python train.py --num_hidden_layers=23 --hidden_size=256 --num_attention_heads=4 --num_key_value_heads=4 --head_dim=64 --intermediate_size=1024 --vocab_size=512 --hidden_act="relu" --norm="layernorm" --norm_place="pre" --norm_eps=1e-05 --positions="learned" --qk_norm=false --attn_scale=0.125 --bias="qkv" --tie_word_embeddings=true --parallel_block=false --init="normal" --init_std_qkv=0.0236 --init_std_o=0.0236 --init_std_up=0.0236 --init_std_down=0.0236 --optimizer="soap_variant" --learning_rate=0.00501 --beta1=0.95 --beta2=0.98 --weight_decay=0.086 --lr_head=0.00779 --max_grad_norm=1.0 --warmup_steps=200 --schedule="wsd" --decay_fraction=0.901 --decay_shape="linear" --final_lr_fraction=0.0 --batch_tokens=131072 --max_seq_len=512 --doc_mask=true --train_tokens=508300000 --max_steps=3879 --dataset="wikipedia_en"
Each number is 128 + 32 x the weight over its row's rms, rounded and kept within 0 to 255. Layers, rows and columns count from 0. Numbers have three digits each. The size before them is the row's rms in percent of the matrix's.

# layer 6 MLP down (transposed), 1024x256, rms 0.151, rows 324-349, columns 128-255
111:070183144180103089161087109093116048141079044155090107112077207123159145162071114131089186172104125086112106065143198103063155118183163145142182090150118110052101078131121156127130114133153163092126159140142107128088155132183125102148144127185136098149124131076122163122123148109110124055185110144121117130059109138155152152066145127096117102124110172121180128092117089140124201081146
086:123126171148173203112126117101113095133171150097170122109202124162188160162087162144129140138119116136128178122107152146134078109165058123175208118144147127093143167096140173164148110107127095107085164146101149165104168148142195149121166159136065086169062150154135143109146170190126111211093138129116137131111123154171113127096120135168134094083142096081066149161160174169127150108099
097:136125160132112115138174124193115076145091136178166106108152101089125129125089133133171114150113160149184135172070117107087056144077073137145176146175114165197129142158126133106152207100175177094147097136078127063133105212092140133181116142141085142143087171156098122067125128113083190148108153109114166080143147159120111176117135132106134099128185153164165190145144098123178164147123
093:176167154174111067099117116184138129153075142120107181077111141183105169174125178065122136137130123155078153077103053133169126118134139101096144152130144136125125100124158161144098137110109178135135101124117108090133086156163185119094122160146119134073130088133132152078125077153123157163089116127114101094109073069065160162166147120055118128085115125166131168147108193086107115154165
098:145202081197131148165120114093156142123145182169132128117142133119135150110145111129093129090120054097088110152163130087115160157120145127136132153124132101137118119176160067129093111114129083113104130145117118161161080158132116135148119114132097054104119141180147077089078119089152146140160170173218077113065101173109076119161153107094092090173084084140139142074082163152181115089178
104:146153074124095151125174072115142124095131049121099069124138187152167119133131109123110127131144159132145191162073139134140147104086148103158121115124143134115183156123143097148195173116187131143100116091149077122137174062087165120144134150140093143078112133127108141193124122154148116159149119131096160114156147148102136179134171119110138105124120051047124042116138156152102151193140
110:119134154087134132049139070128188147133151148118183182103136149127150148135151129170127167099081090159095182104159122083144081175124121169102112117140130125085115161109093077155110068191105131065130126124123185184143165123140168104113046137075098116127173097118140133093161100143081131216136112080158128130154185164080132097174102106082166118107162096198082108147096077113147147144139
101:122125215097102107124164178051176100132133139116197158171188190113156098136131169117118124086096116157087181092121133157138117130098181136174129071090088130100137107127138100125074133104151119124129161146134128120103160136183112146125120120135142189160166184087143112148152119175085135094114172175093095115189120140130130120080154157139120120186122146174116107110096117197103136082145
101:114141146127121124121159143114105146153189083093121055117145143114139093142171144138139130168137148137143133128133149129120140180138110130148136125161155126199103124128100140099104121107118116137123105117158091107116191110161110136130186129080101169079126161194124219127159086093146113169107161121079139166166118145223113108067123140133130151125193093103085060093246115136129088148098
104:142140168125165114088115147173073061137142147037129168105110133137138140173100177129114149109117140106171156139191142083134159164156092112101136192143121125161176176139176106138130110068139146112084162120144127169220128172116199118143066118138147198155170148169149147100136127101183191145122139093082148129074127122157111075175051203166113143149113117097129135115095064068116115099149
093:167110108095152127154112106111077126164121143149184102167133104101140157177103184135146101142151089137163157055102172114115126078189136101134097162186174161098119098195155106115202128140113173116149156184113167111108131176136160124131178102121153109117117150103102104121141110108141161128186167103168126161125123170072119158086161116096116095112122163098091136177175122161100131180110
105:120114110096100062167145103057057158162136100150154156108164104119144171113148129108062111134113199161167150099091116094099084115188103149133070122096187140156179172150099186100097143090131102150166147106140113143072107074120126104100108140170161093135118133103120165127078098172089111135119172178085092163167095109132102129123166151099102104096113107149165153099143116144158159154159
099:110115103084122153115187117152082190098097229119092148109087080186097139119144128169156122112105121130125147151122152143082166120092109061113118122129129118090134092103152203097126134103141139101106098140111074166126113122118095087161140156126144129108119160141211112172126116127124076157173088066139070089132171105166125096120126212130178098152168104046133172120127125078096063153119
094:135145125141174179160127140133143085146174168123111153129127124098105119092115118147147148090170175165143098088160101127116143117140100122132084125087151089142118115186073122149169123138195156114101110132115148150144121103071060139202049232064114120078133126096099102163074195106112083096088148127116086182127129134166151125147124142116126177095101179134169153120152152121103151112096
103:100124117098163073178171173191143100105171160169125091144105130061172086105140083176138168108139115146216118177134129138118118099107157115146075146118152163110085091119117103175114141117074154099147117113117094137106164180098142132123200117109172147133133135140114131091085067049212172106126112104092119080121151129103141169128146124153127083156063111125155114085163166108159175183139
093:171114110133085158095166131105136146120085171163151119135152174131086166131119101140083149150120165110167155179145154131039083078139082106116097085091151141142129151127123125133098100080124192156122191185151155098098096125117087110148163148150138182097089176152123151202122114054130114070142090121111170136102105104147113102149123091069140140106160089085167146143175102127165092095171
102:152095132175126119167184158177153162173108124155120138166156116173107121094097104146105089135136091192148116100105182115144127118172122107160134165147157148134167149173067144125108117116145135071123132142086124137136121084154153187137149148150061162172201139051165140185128095139137147142177078167141107099129197114149139128183119144124095110098085149132157129165127132089111184127083
106:096106155156152114154083113151142112108139135138164152113111139121054135153118108136169135156151169134118112104119158184087115094149133135119150088126153093114110100153176109101076166079135115134146147099180140166106100122162107141163092148159170087095028126166133086184146155126165137096118142121119147154169137163133096133179120121108170121086159140137134163110144127151131134141116
094:135141081108163129153154131149147092110146109074116103117110104121123200121172135092085126150124186105149127106098176114128043103111186145128161188140129209117128172180125130144172100140090162180120084100109107118072181158105099105159118102139120113127135087176148102180077136078131114132136136141114166137113141092130178101110186107106136166070111129115126160096117125141132168184148
103:154104137078164130102183113142097100084129131116213101086177071134123078154104120150094101126121123196165130135109095141145143132088136168101128099171151108079161060173138165105097193127105156131128111149100126123174183089149111104145105096099097100145194128168112092110065182134166077095111163162130154135138153192150074105132100137176116156133156146101115190122181089127115118122112
094:096159104126129148160102079130189125133127066076175156172074147154161099146197100150104132171113057110141064154109168153118104115095149161163085125147127135123157131105137140103141163177117211110111166161133181185120132112164121075114135180130120087083119177127085169105145117161078163131148075117052041068163160120132160092130157143078157126129085115157131163116094117088128124112235
098:145140069083174107128154117170124113147123189179113121085125133159096162087160057138120118110116085102102162106063177103106108081098159106104050160167083145127102064123114092138155120123122161164158092093114114148093132114131063135155186088174102119147088100097144162125091143096120153175143127197124130119114097140121093136111126137070075191077161186098188113144139085193145124080144
105:112131152118096177137161167115118116133202118174126081169095131131176154153114122072073148203118137148096131122117134111087104062066131127115168132117172153106141147115095063050059111155120143176173120168162179129109113136120119132126069162094117122091137171086115090128072111081113117139147154168132070108137158108129081084111156089166095116132108102144130192195126182103177157195120
109:176106106157084130180116150120169164112155079153137095068129117156127122198122125048144149119144122173189118142125124165173177120179112120076123155110122112096119200141158082111146119180127090148089061151094112094133148112156143137103178080099080158059201115174108142156147107111160148091135177184128098075129148118105180117134101146114104082149141118140125186094073103107178130153106
110:086137143100133158132133077160137140103175135188147095088145146092097195124168127160124164103125167150120079125157091121141160152069099153124121154160162085086100161195146106073111081168090109144138129152145109106171171131152142102134122159125107055145088190141154127100104178130135181118148177088103171097132138141126143138045214128154174138142117142086109126154190099135141096074100
105:101118127032109130100190137133186132135110162103121112132127144047123156131153166099113124090131099122103112132099184196146108097104094145168099157145104141123133136079154111124085132122111141125086116170082134125124190133151144138102122199138113126134117146115189161139145107120135109086128096121101085165117162131131120124159079119145117099111136095114204098130062171086144148120163
# layer 6 MLP up, 1024x256, rms 0.154, rows 325-349, columns 128-255
096:167145117119120153165156153179137149131122114155136145047153149165068102109108132110141123109111178084156101154127111129196136113095135138141130117103191185121133099174148148111125114141131145141141100097154120163108140161102164118155144142079131168141162131150119169099112138063055151150207169158147141176087153131127129163148147154075132146164084126096211057100117056051192120135115
104:146110099136133123165118091132159154131105116157129119118141107069130080141100087092176070128145067141142128118072147124156121166132166121076130125101100065173098225155135047108098122070128163141113167067098122149116067172136136159117125124159144169163125152126121129156183069133077206123087121157173152200061179190181087120153113139118137133136103145107079112114128153078084111164115
100:109167140120101106109172125153142106177106125156127105120163130127124178133132090096133065106132141113138092140133149126133096134150149144150105099117103085128144154159118232102105121191106177147107168155069110105154125101094123121119149077110121156122114103151172112133118177066204137122127166124174168110101105159190176139148086152127087170135222127105126091114133105114101151190144
099:173096106072107155142119117132159214174084094140111065102144109153168141183141107144102111113179100101148096121128139179134182205100094113151136098120134098125111113117128150189142104129123099181179142118129126181126110110145148100188090126119169087148172130109095056093118133135169168188203139129129139104154142115129060126083090060141109149126085078106171126140162088134136164070137
100:073106169131103116103100120189120126164062136083151109153102087162153124151121098147109077150153075184130202126120087195139130157151109164087150127132104169060129127119154162069106141159085149155189116148094160088154103104169127128109140164119132161074151133063131163154106101125128187138118083129134134152166141152137125069097104097152152131143108136147121124189109123129081083173122
101:134070077159133144104054092081089132164124132090160130150126103119088096198117121172146128105132145068108138216130137150160120147109108072139131113144138098091119094104106082215162089134144119160171106112092086121162139134140110101138145162152128159105111113095125100135105117173109143085152154144146135129137086157170113083151098123104171110084121075114127112115128123174147146219187
096:129136084127082123115155090068064184139152147113067117147144106160140123147128158102142118137121168128144125177183109101152165150162119116147110198133153122121167148119115122085120094171073114166126097170119116159180124064121201136133143133142155117154125058140145133148155059132128118185183126150182122131169162147154140135106166115084110108119105127120050124192078113094122137171125
097:141095141124102162123107092152076119145091162080162091136101083130135135169093135163076103105134170244141128119127086094143120184100188099170204130103174127111107132143159105094174143175136116102102130153121136087081173137133161102125124179149137103098110135120164142094124068127150148146113112136141120164113036134134131105148089116146155135153146024101144137164172099140103203138111
102:101201167148132143154069172105116148163095118116099204165156152087129157109154117072162200150066132139119051144130117141138130122094092115190171122111111120127131139079114112167129145170161120115091156079112162060139120122137144187144141157126134118140163140075118164172071140152094112111084110103115100145168124102058116089177120138148157140102130158128107118141089124141120176167167
106:185184141141084148087130131140130124148122069129076173129155130112125084089145073084041191135146098138122167131101163152160099194145098168155146137114148099150113155105152085117108187169117121175112103148152112118066085125138122168091112077121128196172194062113109161124106140149149158076104148119160157148137115141180088058158086190164090077115135182108196129123130160121116102102124
113:112097130102148134085135128147114172086168112110119066158109163124156086128137140128164122083139104037203125061124169117207153148126130148189112139121121055135144146142128124095133109116109119131109145140107091124107106105100145115112117156056131084137151151170144108118088190141086079157143144154121135122152092183104082116225125100099101110152136106086120149113141171128134172137134
099:095152182124099106141099079065154142128058128109108100092131212124079118104144088151129133114127182136141129129086161128110132135088132173096097149139067136068110099078124205059191161127117097133102059128114171150104105109142140102117102137164168138041121127188092107123097141090072114104118189168141122143197115174116151093092166113124149176156144147128199077164177086173161158177127
095:093144124112126164082143105112139129060116114132094110154117176106143137145170139097113113105083104150188101151135139105157072127144178155151125082078103090117173141066142111040157094113121141176112194205137128105144161045114159142060163133109100118111121084111189177083171090117143148105137142095093120125105176140106121132183101067135121158154073108067091151131135107126135143091091
103:156091176150112114142112091166125089137091177194187111090164127166081146134175192117115134128212131154170144068159112081123103083113152148135180114153130077130112181167178111128111136168139143107102121096131095177138099153112117111137130135126113111167135106102140078104153176174119069096128094083132115098105126159092162105123191129164134113125163092144094111106128125173126128136071
094:079090111102132152108164128143144158110153146137135098106173097147088128139121183096129193113138131141120133140117111173164156148105162144163132072157155143173165153138125072152082181147143094116169058174144125149134155043146135172100061116129127161118124067096140141155182098190158133088119181150110090112160126161111133116097161140148136129188117114142060107124159096142088075098175
098:070176132136082148140116143110098099092161117125156075078152120112145151095195131100150145140197152108142158160113104161154160104089167137131106142133128039165168155145234147124137155085138129129101137123117140135122124184154159186164114134159118119086157080177111154132139148121129086114113116150081151173104106114123143065127116110164089122142122122086067120192137062112140146124187
106:139193126164135124116101146136085125142096071114136128112143103075189156205118084133068213129157159088156135083108189195118127114182115119118148107048169119095143087084149117123128136127164090107122126157108150154116111109166139153081125130096078153131139123119132136083137143156073086125174148140125112044141100135110194135116085107094118116106124167087085092121133171088097137145138
097:130133166112085116136114153030159102160084134115131158158150168131132133134125114117185080151131127053143161114143134132133105113071154104097190099172111102130126131143104150149184116121157091188088134144108138134085117115112131110036137107135121146180121119120104172137131182146160152156134092113136179125142085144176112157084137137096154141107156155169133155133095112131168088150118
094:088162173106134092183121120094112184107184131114106066098148104087151093171135121093121105155119141130097117110109121207167102066184141130153025191125129145131116133116167134129152165074162063144087121120133171080103077155106091167116108129169164144161168141098133110108144153138155126113152145103063120174113146107156127116122158137175169171106131115190099090113126159103179129146143
094:128134111098073200159119181173106108123122126124118131113189109134134117080126111156045148153122113095139190148101130099160106133145151131127104176102123101146116068106079106154109116098086119121122097142061075116104158122103164174113142125141149150052113088154107108172185117146165139090082160089155136127135142160110099118145100092171093143194122112113139085121184123129087156085129
092:113185097103134158160153140127086165117148120072177115100152127162188154184207150140110140163114211132137101129156131126108098120101173110098141149123175117165138086129146148118184094166111135113106118056164180107127047077122180135104113151174095108117161085115137105077119150073155105187116158075160099123148149123128170143122159084109132138086111078145124066167177168095116098127074
098:138156129171143111162065142102109201053124125067132123186151121181125078073103141127158132116154126117143139204182128131150131117183109089120168089133109153122168134106126142126098172126136076155093107112102170118085145144127173132094135080191130167123103146156176114126081176138117148087114168166109134071164158112094146118096140170122153122120094122072113086177125103142116101125084
108:148139158081160140094142159091104103148135123108086136207135146147093098161111128149161115139124112095148176145138177038117105166141074154120141165152118124118110203119078178114101156131115147106113060155109128146102154122095103158114105159096126140196128099137132091121089137136147105175125106140110119112170158137130136112170131097144089099132132090120122107088117053147139122168129
101:101075204111173093103120103096101105127109061149073158076097128111112154168136125118091097096087179144130132139085114144153177146058129070163100093095075163121192128185103170166169140179155123110099193219141120123130119167071093099137181136123095136141100136119158069158137135148119124136139132162143097166149073118111123099099119091088137101144154103164071129129165190144159125088122
109:147134112151106128138087103093104141138181083145116173136169098129131080107127152101098126129177113129182089112127181122122110131096138176113146100110140127138043167150122132141106120127149109093162136068127105158124120143135121084089092114129174110141160121102085110158066178069195164187111175167152117169164123027168184145102127130216151144085133127145118128147148113125154079124101